Each number is 128 + 32 x the weight over its row's rms, rounded and kept within 0 to 255. Layers, rows and columns count from 0. Numbers have three digits each. The size before them is the row's rms in percent of the matrix's.

# gate: layer 9 MLP gate, 768x192, rms 0.0748, rows 477-498, columns 0-95
# up: layer 9 MLP up, 768x192, rms 0.0654, rows 477-497, columns 0-95
# down: layer 9 MLP down (transposed), 768x192, rms 0.0654, rows 477-497, columns 0-95
gate477 101:130125133114135129121111136158130142170109127156125106101151149084107180140231146106096027137096112129099153121146112187079085142121133062199116125097128119152137090116117103124181109122127162115115126107139130112115151171164099190189122171185092087115183163136199158055048174162099134130
up477 098:142109157153121192162130192149095151138114118137150098096127067099146137176149148116128157105116102137098205110108091101144215133119168158086153136174169186208119019121097112104137150100130075142108143051194123124145112140093149141098095091135147156137153165168079035166110124149098136079
down477 104:114172132129138112120124161121168116142120177142095121120100097127130133089122113134095137128136114203135130129156143141106073133138127130158107153086208123118081151156132087144096140097101139086101112095103141141135111144107153166125105117203142135165161116126094141136101169106187088084
gate478 099:105171106159110131091136186105114144138079164114158086107129147062083084139157137087082187158138137134099151196199144125107105162113142150154126123182137184188113111130048177176151079117103133128158110116094153181158139134129134161169107189140114140134169116121117111140141146143131046162
up478 108:061174159138067106164127095184108174138200122115132107060136140122129113069112105089121133098122117091122136188154117104075141127122162135086146184127125202175141157167127138174094110138126090193189147101097147131140123082143099149140167120156096113113189080136147134163157118119082059169
down478 098:137119113135096110119111174113117088114140085111179115152176092147067107140169149122189067119139176125116129082086168078134110084138093046117116106085134145118151094105087134117123120088174147064138130177150049195136122132136130107114184139130100137163082126149119214093135130121174126148
gate479 101:151185165173152130151097135119137133129108146167139175058133162135138069152078153185149151121149108096134103038082181130138149103138105183083170117112103124142186172132114132154150099112081135120112130135102092119104186105075141118156102175121125065160078131144155132129113099191125093133
up479 093:181113139171142132128112121166131151111149135145131043153144101165168140100099127066061134131157085109128086108111114121176178087136064136070142129133103076101101098111117105153066118189064124174155147170157169151142152139119128125133131115153111135121095154092126101151153132147154127148
down479 096:120123133196139148138126152135137177080055159161061107137124149135112158118146127190119094133119139069170172098126171143086129146072092122186100123111120122130111159157136094169124150214075154149203174159122142118077159139151098128137136157121096149087117086159063082152085149110116132171
gate480 094:207124090155122061127081127134122139165166142085141109102141103165117116110101125124128139090123178135121056069090162099085129120095131156166098166121127119121087138168071090156162161128137121166153116140083164130127099105123090123174075167118129147199102124111171182097088083168163115162
up480 104:129127136127090139147176056157108123109055078110154140099137110115148144122104113100116207094063130108131112144174102090114098096129143126128133132078134146136133123141076107128113138131106128061130126095128175114157208161124142129095162161122133125112188125089142120111164091127115105137
down480 101:112104094128182106178163143101111131152143124170120077163135131133084125070126145098096107138095098141122157125148095099157131109147149100118106150128166154119148104093172091122051103095102157123108137095156121185162119131104156121108119106123138147122147137090073203198198129160107037113
gate481 107:119123103049146175175137128098139161136123119175097167106091140132080157133161122097204080097086101199126115126152137213159130039173102056076116120133195107127130159154140177144156115125117114169149123105154140153181142121101193080079170114132108168145122134140088124119206093132065118146
up481 109:106140109211147114118135113130124129164125163126162114181148090163113104134115136125114099158127095135035138133129096112151116164205161167113134132132085100123120115116081108108139115115152154130069110128098141118089085157118063099095133130161116138129121111117161168140143166127103169160
down481 111:174134165176176130115101101125157164145106117119110106132166072140120132121129125116100146131170124133085150107143073155160101205141143144152118080127114113132120035115142149096062090121067214123095120033095205103101170128099119124183084098149100146156148083157119136179213108161131159089
gate482 102:184190070219124138081144113175121105076108090164149077102171135092129171115074113160118106120108166105178151088076151104152142138115156199147118112084106134073132124137157139194165204164122149082136139138122145076116111155105150150122083116136103085094081150144197077113104149127160126154
up482 101:114138129105049186130191096094114100134098131098128118128155137124082101168123198052149108138103141113124129144181126146137146107128161080121145145106140134151132113141129132099161130105148104183085147076113053132160176126128097120115114152098098127110121088131092197129143199151157112126
down482 093:110189073132102116121184112072100152149165052153090168148142171115109136163089161110132091116108132139107118148198163107167078143155163059110081148050140168147117119128135138135161084163130114151101139123119078172117128110125133122125067220089235194173107139127109117097147204133126111145
gate483 110:139132061150100114145184125186126126109111134053121132165186107135135142112135136155147093187120139121105097103172097170184140097166142151169164101104072129070145058177151091108172177113180141107090163161122126089106115149142167162097102172185106177133070092130118130116152161115131165145
up483 113:087117135222085105099142095134124140157187076077096056149109083126148135150094117171129150142176143165166103105124132103173071120101171159102111117154114156128130121166137158171177121158127144109121139193121183110197130188128127134150139149162056131076135106139157102151140131141130085141
down483 109:104181110137079218164164090125179104143138061091137095137114156135136078090134137170159151145134125111152167160151068113109171168083102149179127135079080063085115097135167106094158123103148093115216122117128148123144162103150150149089171155130084142171108147157112100111137129139117156112
gate484 102:142132179158133111110087143117072131129093157116092109106145121047150103109148131144103162083155134143111106120224136132100114170050134116140148121171158114066134104099034078174119110108134138045148083130122103125094140137104107161155126155163159110101208140125192114122108138115115114149
up484 103:165074157091162140117093099149069119138156112133121136105171135134164129077115079127161124120134121122166141184147149133126115155092094110154129150159176111093152168141118106165136121107161119234133157100110157096085133138150126154124160175180115098115172086154135151094150074148204161150
down484 102:110163126094100125084099120138103115154124120077152114151120120116109094115105100091137157196114185113098126089147155158218089194133138124142110118081106221159180131088152165137117168063104156053082107124171104108150157099149144090131127122155135103139116096138095084142084159128125067161
gate485 090:104100099100113153141103090140119126083228156154099080149089136147089085143074108153100096158131147144117195109095079157142144111131128124112167171191089138125148098156176107134103070111108138086142164127128147145110104080152098169143141155117125072168113139156123092103118137140135180085
up485 094:066133086110142097136125133135195107087107136113116167125125131157105107099158112145151117125099112089119127115111166135156100082154100153146070129105084092049176196096202158097112127109101105187139140122100139118146144120155170185102139075188177085155129138136086088157179115113116169162
down485 095:158130163155049144090181119122138149097120122124126118101127126125153178174125123097072172146070113050102147173092111167137120113156130131107142121161147130092089171151080133083148185072139196109100124083129124149167085114111151096125194202196148143160151110124094141091158141099106110135
gate486 106:101122116186118072169107106103098164110087140108147199111102163151117132166169090125133206084111103148159152166138099112090124161058130160133155146164135138152112096094047114164129143150125128154145096129087149173103127152122127164105114146098190116068118170116176117095120174104157068121
up486 098:168112168101143085210103103105105122122166169153110138159122095128161121103093136183113131107184143164085092104171163158165122167170141116162127133099174126086168143132157086092158147147195145092149161099161130111137144084122124169093148116104122139175180118141079127077099113091179184151
down486 095:158149168111136114095129138116083120069158159117081117131162124094123130125158122146089136171205103102081103131136191163141084127151163149113130135075126151125132134073056140089105145178117207128105117155182170196093073072121135180120064078129190112162099143183088116111138197113127141134
gate487 088:059082143169073039145155128094146145100104140159110148147138162159160071133148095113164124115171168147236134148170134160136136109087122149124103117081131151129156121171104121125133136100129175145084053100123128129124170123142091131074103097110176181121142150124116094120127141056141141142
up487 090:089135158143104119146136166075156115126128131122136151118127176113097095133126143089143133094069130204167154110039154167187245122115136101132136118088136101099118091106091171083122146136142144075069129164129115102156142104144148157125083108079165191148092142149240088149153084105146189131
down487 087:138142132096136091125133112088123103132153143131126126154078098133122110075126180140100139190129176149127105101142115131192151121075119121104129152115131132149142153122102192151123045191084141115043119099127099110131124099124133112138106206079204147137129129167156183091087162105120144142
gate488 106:155120139136093161105132101087136153201131094199111125098146088108115125157116139086146158128111136117113110125209087186076088189129180031116116139081143108215142125154080122084139127145127122161153086158148157118113110131131135195120039111109121093171179130119135102153115111108138133139
up488 104:136149114201120126070168155108085092203119086061148172133108100149070153131099131076085128143136128109136116087127095145087123093114164174123107119110111198116105085156100116129102120112181094059107082106165099127141087109116130139149082172158118108113130123089088167145171128133096122100
down488 108:147088149172142103057158146164107134032168148090137169046117146139087086121089123057123159100113150087123126129083086097150130086070088115153149118116103139085132174134169160144138077094131131117115152128134211167199130133116148113100135083154157084110101130119090161139147113128142133103
gate489 108:132111125111152134143140128166120124123130111192140163193122144138039201165143146124126089162159137161139116170145074115157116122171136136098087119056096123134129102147146162122173143050181153202086140151113118098126123162085182172152151134144132154156132154131150086175085104098105166149
up489 110:181076095096147173132137107159171097077130161205161114118091129113141102042145108097154122054089109106118097138121144139118153114160108110152119140158160187128100057121109078159160121165142116088106126089120133115117159130143089114095174138094128069115148102091137150132097129081182132109
down489 106:144120181122177146111174127128135154182140120122106134128131131165163090126161094118175127195178141119129147135176059066143166130105166096162160139084114117135143135100129106161122127164138162122179153170134046142131178157117128070157140154130195134131184119119185146154109147091058118150
gate490 093:144125137143123127046095130156066174146108102083122092133163131099117115111151103101128082137091159126117088118142113144099147156105118094167159100132135118187162112134084114168126142126096194143151137134123216140100128117142155160043105147135195103141148167143117161109091172144195169126
up490 098:126131116148128099168177090106137117142093183139119125123160126152091139150105145152134175115137087171114164095188076089175109150105178119129092164139130220085123096124141162153141111106105157071128143179046131157096135151087115126120119123128168110104050151168193128191086152103130085112
down490 103:137088140119124170149186126066085138142107094130129163186151126104127142128156119133093082100151139100148094049086137122144162164170168066126137160136118090123127093095110112173117132255104139114162106139118089140100153122139099187147087115077189145151092092153138096142130172118163131135
gate491 067:071073113104101112127098115148134161127183122111084174155164091116175120100080116148155068121152136143121077157105140058153103106121164123093132129090085056126147143161116102086130136116091201091101135132133153086157154068085090106119189114146115181155105160121106170125152124189165079141
up491 074:103161164106094136151080107130092147069145081070085134131169120124063127095078140117134112136117141137115137153095150147187124099129095173139183092093102110108133138170106161158106221116144106115121161175034152142122158114106118165106120083140185116129123124125130098174163185189159132074
down491 070:066125117105094084159092108119142151112126107115104143136122125129174133079097151082059138138141109170150106126130151127176104129141151136098087135119167085074165167182143099103046144099100105129148141114142163132162155113073137153150160159120135173140139122137121131105170108098074091132
gate492 094:171144136130171072119175131174086168123131197149121133106167102130111162200136115140127102123105161111103108121133093199191121083106206132054166104107139099102065138170163142173127173144143163099084107135090096093089134121116119078163099148109113155111024114127124139112171113140141106136
up492 103:075112175080126135158116131114139158137084073108145156075122107141054173142144129111095126128118084127103100150101097118153144117115156083149127122117090125124114114095109144091162123166084174172150120135084129149128154138087084122163133141104143178104133167115090153115157093127155110105
down492 104:153137143185105134066158104041118090152192182191147114098137177123106161135158122065186101102176147150115172115169168111119076171145109053097134143166169116194124073147104119124174124159075125124132118109121114087102118140144067144089143152077147159113114166118107135135154117154129149063
gate493 097:095149129128170104119107138183156118191129167104148128170151171135087016178111101132137107105126119132162155143104145205180086138045116117136167134190197172015131141116124124133176095104128126169078081142126153189106185135113140117109162128113120117130112090110186102072143184097124107111
up493 102:147166126140072083149129073076117151157212101097113144148161137105116104152140162140114105092104127109127145083160141061099104108168171158100095129124097080109114171090108062147125102150108116069127168082161147125166148155161092094125067162097121150083115158123166163147150136140051121123
down493 101:119130128154125178129145115125155139160140153091124160207145117111159092109123149155193150143113128154130151131107093112082091110114122105191153134145174120136109159148134110131148164120135145100168106148117126112069193093150100118114103112098156103125173077096213093133080077116143122133
gate494 099:132120138100118058135137155109130129131140165118128123092130124074137162172101111121128099217168130109109160062146130138150120160065167156135117150126119149148173085101158170175063121122085104134127192134116088093132096122120122080103082138104113106135072078138127138125086090122137089212
up494 104:070136137116139084074090172195106152082122112113162152178124183146191071154085121086134122134153103136168134120139155111155130190150080203137128110163125172107117125069121132101083072148179155132184092149119118161135112139130113148128136185089135116142130103112112083098130173148092099134
down494 107:122076204114156120083148099102138168150181158177109186189121164140157096110164116127109107107106091116118149134131127139067114132175130096126176142120136131156125170123077094124118172163123096117143139177108164164143143156136109128114181172155135094102165134121147133085181151138120123243
gate495 090:109152149183141126149095168105140154180083109095095143175148147085137090172164068103150103104185122098113135133143173183126142125116174181138116137143126119131108188103125093121185145149155112172172142138105147171144101165122094137153161165088116164090138114121159146163136119063135099150
up495 090:082158179143153088187101180163103120138077159135145117075145098089078124121106115120120110129137106153167131150132099124173171118139167159143126103198148113153126107126128113171152126087098162181117131149080114123141134109122149100183147120132081163128156131133175103065106089077167123168
down495 092:157144155111130087114112135094097133133131083140129087122148099075082139132133121084103151131110168037096196168144198136189107135133147140078094110097089138098194130135154169104116096049164112134139134127154150120173088156140157140175103084115094086076124104117193124094106123139119153133
gate496 103:141151137154158185111075111154157126127160137134147230067147127156143154173111171070167108163082136211181117077131185117125182181156103158106139120130122091113100117110195149162164123178139132118167101067123133144161164125124107128143098141142087135176100133117146116129192082160100070103
up496 098:112166125065141144148144103194159079128170182056142127046134110124170154118110062053085153116102175089137124131125151080197125104192054093095109140112109057139123138175161169121120168131073170116135147099113099132098120059147156123107151115116137105173145170162099174100165193124129112130
down496 103:116110161142154161122100121151105111098182121097142161128142113079121108184152111123105081138156129191168091126144124092151134155135115170118148153098117155125176147140156094121164190170163147115034091119142069187098086065163117130081068109076148205127140174146126146132138087133170131094
gate497 101:118185101155122187106115085156148112146193153117128103167128128126123107164048166125116138084105114159089154134117187180144200042111143140102134132101132120103098069148107111169165130157119112115123122139119141132179173106114077129111113117081132113138065100118110127099166210127142102160
up497 103:085052113083091136104120097108089137140127157133142126087097216089164076110094147134143103171144113172101100077138185197181093082117108144130152109185165127217128100145123091122143137100220119104084137148093132133160136156116115168135152127104126099073131125126162119148091156144091123127
down497 107:102124178168145125124117162139144139128168136213148123132119137136164093167112121194159126164098141145144089120134148080157170127163114115113124106135162115101084105152120117113129150142120098102159115142034092148169155141129124189155094038075061130070174129143171127113163139142094068177
gate498 098:109096101068172132167107106126130123107178115149090188096149106142143171159076135145114123147117140113087108127123166123127085114135144084083115157096141141163163129155133125115142109100105050170082130078058107100138128127135101172072123060157121066185096106155117138155133074119121153116